config.toml
qk_norm = false
attn_scale = 0.0884
lr = 0.00849
batch_tokens = 65536
doc_mask = false
Each number is 200 + 30 x the weight over the matrix's rms, rounded and kept within 0 to 999. Layers, rows and columns count from 0.

# down: layer 4 MLP down (transposed), 512x256, rms 0.0654, rows 427-451, columns 128-191
# up: layer 4 MLP up, 512x256, rms 0.0917, rows 428-451, columns 128-191
down427,210,207,209,178,144,220,145,244,180,217,141,156,183,170,227,212,203,189,194,169,216,245,177,223,158,224,231,199,252,209,168,209,197,233,189,284,197,250,169,143,164,172,205,211,184,250,195,224,201,236,187,239,209,222,178,192,226,229,213,168,213,229,168,138
up428,216,224,230,264,201,179,190,187,239,196,268,174,165,224,239,191,252,165,201,191,173,230,190,146,209,173,236,154,188,201,190,183,218,194,189,205,213,248,212,185,160,195,188,240,216,177,233,247,207,211,172,150,178,200,165,231,218,173,158,145,219,231,258,246
down428,183,181,178,197,173,201,220,197,214,160,160,178,239,178,189,275,144,244,176,177,246,201,219,231,153,238,203,214,161,196,232,195,148,210,201,226,191,259,203,172,203,188,150,193,230,236,204,174,254,197,196,188,222,175,228,192,241,260,207,200,196,161,210,178
up429,176,162,175,173,197,182,247,176,238,230,231,245,224,177,166,183,174,210,213,245,144,156,181,197,175,239,139,198,172,239,227,245,143,169,218,163,161,189,206,166,170,225,214,229,193,202,233,205,212,186,198,180,198,246,174,206,240,197,194,167,184,225,208,211
down429,209,200,201,192,215,212,163,169,196,221,221,144,246,209,206,237,187,172,221,137,202,190,174,151,218,239,208,200,190,174,163,200,287,202,196,180,232,195,224,196,190,180,171,183,179,208,213,261,141,187,188,267,210,182,206,235,171,210,192,206,166,181,206,166
up430,196,202,185,166,234,197,132,207,178,209,240,202,228,224,184,195,230,211,231,182,235,200,220,221,246,144,215,173,203,272,209,228,221,171,212,230,220,205,171,207,245,177,210,194,232,221,220,215,202,193,172,221,186,239,217,219,181,234,215,251,188,219,194,236
down430,214,183,183,253,142,163,244,190,193,251,189,237,212,175,257,190,173,171,196,212,196,194,198,185,225,193,201,182,236,150,207,214,179,188,161,220,210,239,230,238,154,206,158,215,199,215,155,142,178,157,204,137,238,196,211,177,235,199,217,188,213,192,208,207
up431,115,186,194,190,241,209,193,169,204,223,243,170,187,237,158,167,169,217,202,178,225,168,179,195,174,194,243,191,215,183,169,224,204,210,162,134,246,124,185,167,231,124,215,176,190,203,211,203,191,200,168,193,224,277,169,156,201,208,196,188,214,189,263,186
down431,226,167,204,205,227,201,182,191,185,192,192,234,210,190,255,202,217,196,186,193,199,161,250,210,197,183,172,237,147,194,234,197,204,175,177,193,208,206,165,229,187,238,199,194,137,213,224,165,216,197,239,182,216,139,206,199,180,147,167,184,203,200,187,208
up432,174,211,195,140,190,160,216,222,204,253,186,212,194,180,201,241,193,202,158,221,240,217,191,208,164,131,194,199,220,242,224,205,185,183,182,230,184,206,237,178,167,172,172,240,152,206,208,193,241,198,163,198,199,239,170,190,218,261,181,151,203,208,206,231
down432,260,167,203,249,225,205,183,226,196,195,178,188,184,235,183,201,193,183,198,198,166,201,177,167,208,195,192,170,205,178,195,239,188,218,236,240,266,225,229,220,217,166,216,147,196,165,196,212,215,239,235,203,219,175,202,184,172,182,191,165,181,111,227,206
up433,159,184,175,241,192,230,226,186,233,203,227,204,152,221,177,270,231,223,184,226,202,192,176,196,222,166,168,187,211,192,139,184,237,193,193,252,228,203,183,188,199,180,206,201,193,205,225,161,178,225,218,238,203,196,142,197,172,175,281,153,198,151,209,218
down433,203,229,193,128,221,200,226,246,209,167,194,167,179,180,197,183,188,180,208,199,219,232,248,216,248,183,205,182,183,203,190,211,165,193,198,226,163,191,229,155,201,233,204,193,176,200,258,222,196,121,190,175,227,202,231,208,237,135,190,203,203,241,193,198
up434,221,173,169,189,193,164,199,196,152,167,186,182,179,199,188,245,205,213,209,202,184,238,211,91,206,205,206,179,121,198,200,195,200,182,217,200,204,226,163,207,200,139,191,225,183,241,203,192,162,234,182,201,260,229,192,173,247,195,184,181,243,164,212,159
down434,225,222,222,250,199,208,235,200,266,269,205,247,230,195,230,144,179,148,187,238,187,220,161,253,190,199,175,196,225,173,166,209,246,219,216,221,230,191,212,225,171,216,225,248,218,181,143,170,204,150,205,170,142,169,167,213,165,185,236,207,213,261,201,205
up435,219,208,242,191,179,200,171,232,168,237,280,175,215,198,171,151,182,164,189,185,196,220,140,197,198,217,209,241,196,206,180,182,159,108,214,207,198,222,186,231,194,199,219,239,232,208,194,242,197,173,161,192,202,225,223,232,263,184,186,172,206,214,172,183
down435,192,196,212,167,205,209,182,207,235,171,179,233,192,203,172,241,165,220,210,211,219,199,217,169,274,173,174,180,226,176,228,205,236,226,227,194,215,198,215,190,218,290,181,196,160,202,198,194,219,198,262,233,192,156,196,201,178,169,184,251,184,202,198,245
up436,195,155,209,188,219,176,216,268,225,179,252,189,155,240,213,255,212,230,237,215,224,222,170,182,160,259,202,217,196,200,183,196,196,177,258,240,221,215,194,147,159,152,201,196,140,190,223,170,160,161,174,190,251,222,180,230,223,170,195,143,182,168,241,189
down436,170,237,215,262,201,237,210,162,183,200,165,213,175,202,138,174,205,196,179,211,166,191,169,226,226,163,184,199,190,196,206,194,217,218,151,219,199,201,178,186,207,198,173,158,256,260,193,218,210,181,231,208,175,221,223,178,187,236,214,234,199,224,204,210
up437,185,200,234,153,190,202,210,170,193,153,223,182,203,179,254,174,151,249,298,183,191,208,226,245,217,209,202,194,204,241,260,228,145,178,241,210,210,190,194,174,278,161,184,218,255,230,174,207,179,212,140,203,200,236,196,227,208,191,265,224,221,207,189,135
down437,204,212,216,278,245,268,204,225,199,198,231,192,192,205,207,244,268,167,209,170,244,251,250,129,211,159,191,173,201,203,149,206,186,224,183,229,201,244,218,166,152,213,199,161,211,161,207,191,152,178,203,243,190,209,162,215,160,163,126,215,172,199,244,176
up438,166,237,222,216,258,184,195,240,210,217,218,209,159,188,142,216,191,188,188,187,161,207,199,192,166,199,171,188,158,205,201,244,172,185,233,236,230,270,179,161,184,175,217,208,190,210,200,205,173,179,219,195,207,159,249,197,205,171,209,225,185,219,237,170
down438,206,272,202,144,171,237,206,184,195,192,133,157,254,206,216,225,226,214,159,204,243,200,201,203,196,200,170,191,203,281,190,206,212,167,182,188,204,133,171,191,189,210,245,230,204,187,262,199,182,186,233,175,184,248,160,180,178,206,136,182,159,107,167,197
up439,179,227,178,224,174,228,165,174,244,210,243,106,191,258,265,206,256,215,173,220,229,231,153,161,192,225,178,224,211,200,195,200,176,147,187,217,153,168,206,252,138,176,239,183,175,217,187,210,204,157,172,215,170,132,183,156,225,178,185,258,221,196,181,237
down439,153,218,213,149,168,142,211,181,187,157,163,254,199,233,203,202,211,214,260,163,211,211,233,193,209,176,179,202,220,188,205,235,133,178,189,265,172,247,183,185,212,200,200,224,220,183,211,192,222,194,183,169,216,214,187,176,184,166,119,207,192,212,202,192
up440,237,151,138,194,159,191,177,264,197,195,190,205,205,185,200,212,198,202,170,178,233,202,172,214,255,165,227,215,139,181,162,209,203,182,211,121,227,198,184,185,181,197,198,154,190,258,204,168,142,165,174,217,187,232,228,209,214,204,245,208,190,229,211,214
down440,143,275,209,216,229,224,234,148,164,180,173,191,201,219,194,196,236,227,262,230,221,204,208,172,171,198,167,190,255,215,266,220,191,198,203,243,191,184,269,147,240,167,188,195,190,165,216,248,264,206,182,189,214,195,174,226,181,147,177,179,198,191,163,202
up441,171,215,239,205,196,172,218,187,197,191,206,220,219,183,184,234,242,168,197,196,197,170,191,214,220,201,194,174,190,243,215,195,170,188,239,231,241,237,185,220,204,168,214,180,192,254,225,216,192,303,243,175,238,192,260,212,202,150,168,221,215,184,200,152
down441,212,210,209,215,195,216,210,215,201,188,216,190,231,236,220,171,169,221,247,201,238,199,213,205,158,207,249,226,221,178,195,196,252,256,181,149,163,157,205,182,170,175,196,223,211,189,207,173,215,160,173,188,170,177,200,209,197,214,187,202,162,173,193,169
up442,206,146,161,156,195,204,167,204,167,213,123,179,214,151,229,218,208,170,264,215,141,161,165,238,231,225,228,249,190,185,243,263,273,128,172,173,211,198,195,236,187,194,248,248,153,237,179,149,187,146,206,164,174,229,282,199,233,196,152,205,170,228,211,213
down442,127,223,175,263,184,177,189,242,215,198,233,213,153,217,237,197,194,207,162,198,223,227,164,178,158,206,231,236,263,182,179,179,176,207,205,188,198,220,225,198,245,208,207,184,241,184,259,250,215,243,240,230,217,167,190,225,186,249,199,208,184,248,214,277
up443,234,172,214,184,225,201,155,224,178,226,176,191,183,180,136,258,205,209,195,291,201,194,189,277,174,202,199,209,179,196,209,175,187,184,189,242,138,218,208,240,119,160,191,184,199,202,193,227,204,132,230,166,223,199,232,251,170,222,210,158,247,176,148,181
down443,146,241,254,209,167,252,206,175,199,194,302,206,182,236,215,167,203,170,192,149,234,157,199,150,185,233,181,214,223,188,219,161,227,167,211,149,217,206,144,218,214,188,182,191,205,189,223,212,200,217,127,260,188,196,152,185,236,232,189,224,152,146,195,154
up444,221,226,202,242,228,240,137,217,248,197,222,231,236,199,179,198,206,256,271,205,133,204,202,206,211,182,215,229,186,204,267,161,188,167,199,166,197,209,235,230,242,164,231,183,247,197,184,197,183,249,238,191,186,183,184,244,195,207,195,199,231,217,229,195
down444,244,173,196,216,201,241,183,131,141,236,205,194,155,177,211,234,132,197,180,201,188,200,242,225,237,129,197,243,243,210,215,199,206,225,164,242,190,208,195,193,230,196,149,171,206,174,180,227,227,239,245,222,210,195,185,160,158,189,168,244,176,147,174,167
up445,218,224,156,184,244,209,173,205,169,196,209,222,198,213,212,198,195,242,190,187,203,233,193,165,194,139,203,194,230,163,193,246,243,164,195,206,151,214,210,209,238,250,161,244,217,176,163,225,181,191,183,167,165,258,196,168,195,227,153,189,205,166,169,211
down445,221,204,201,235,210,184,176,196,271,180,196,198,203,233,201,165,209,148,237,173,218,178,208,264,175,230,186,227,147,229,200,198,165,214,234,232,174,225,176,135,219,186,199,224,221,184,240,217,194,223,181,179,238,139,185,210,162,219,207,174,159,199,176,189
up446,224,162,194,199,258,207,208,139,190,175,229,203,182,225,207,225,216,199,219,199,258,239,192,171,147,207,189,195,214,178,177,201,227,238,209,196,229,219,215,154,165,170,199,163,165,229,280,219,230,158,205,215,246,225,208,187,242,225,191,227,204,203,250,214
down446,260,255,228,228,180,208,257,292,169,200,134,216,180,172,219,166,140,197,232,216,200,163,172,194,226,208,200,214,133,228,171,189,133,212,149,160,209,173,243,219,227,207,190,154,219,204,192,164,198,168,193,189,214,246,191,224,198,216,225,205,173,181,208,235
up447,193,212,156,231,223,226,131,209,196,215,227,207,209,145,199,247,161,214,262,226,177,159,189,187,177,168,208,229,216,189,205,234,240,191,247,136,197,221,196,133,190,163,247,235,164,208,124,255,183,162,184,280,162,268,231,166,169,206,195,195,168,210,194,241
down447,201,208,247,197,205,173,291,238,163,214,159,154,139,245,200,127,255,187,160,176,236,216,205,219,298,178,211,160,168,199,174,175,148,242,180,216,208,203,156,242,197,206,290,194,218,200,188,198,233,179,212,175,193,187,176,228,178,219,195,170,187,153,182,181
up448,203,227,151,185,148,234,256,204,186,213,215,156,228,194,242,226,182,206,200,208,235,196,240,190,195,223,245,198,217,214,214,205,256,147,206,138,166,220,194,186,242,185,229,227,226,162,173,200,187,143,138,210,218,213,184,195,221,160,196,183,137,233,164,253
down448,219,175,223,169,228,126,208,220,212,171,212,202,217,250,184,207,212,183,193,201,198,182,164,203,198,187,156,213,192,179,180,228,160,243,188,198,159,232,201,200,183,224,215,171,213,215,184,190,204,204,246,207,186,158,228,194,187,208,181,225,191,206,184,134
up449,209,274,197,235,190,231,210,228,221,212,162,194,178,221,206,152,160,242,208,258,177,235,223,210,188,170,183,156,186,234,252,200,199,179,197,168,213,197,210,219,218,131,269,168,188,157,200,254,224,173,223,156,203,192,225,189,223,168,217,204,200,256,196,192
down449,258,214,132,113,188,145,229,163,185,175,201,255,213,147,189,207,227,186,212,183,214,176,189,175,200,290,171,289,200,123,170,149,241,223,213,195,196,174,240,182,238,227,194,248,207,214,234,181,243,206,194,251,214,181,149,193,202,219,182,167,271,174,241,208
up450,225,185,215,204,196,239,198,203,205,183,258,208,232,199,174,261,187,221,209,216,203,157,169,191,192,156,164,220,195,230,198,191,170,223,225,164,189,191,215,210,238,231,165,217,157,201,183,166,156,229,190,217,218,209,189,172,273,254,210,181,238,246,206,200
down450,157,222,257,184,228,231,194,224,179,207,219,188,196,166,172,164,226,222,233,173,168,188,239,187,181,204,240,146,183,159,208,192,235,185,196,253,254,162,224,176,215,248,169,206,244,215,212,175,259,230,168,193,155,252,239,213,152,186,213,241,189,193,267,171
up451,273,186,182,240,222,208,182,153,169,195,116,223,162,176,171,209,210,162,207,231,161,204,176,170,164,163,286,209,260,231,256,164,166,192,219,262,216,199,212,151,257,229,202,176,156,254,182,184,163,197,190,189,167,225,187,189,246,244,198,245,207,196,164,219
down451,151,175,236,182,210,212,235,216,186,182,238,157,163,194,220,244,217,187,218,156,195,224,178,144,184,193,160,210,229,188,220,158,170,163,201,216,197,229,244,226,180,164,151,213,243,193,177,170,182,222,222,275,257,247,221,191,142,205,213,164,156,170,229,179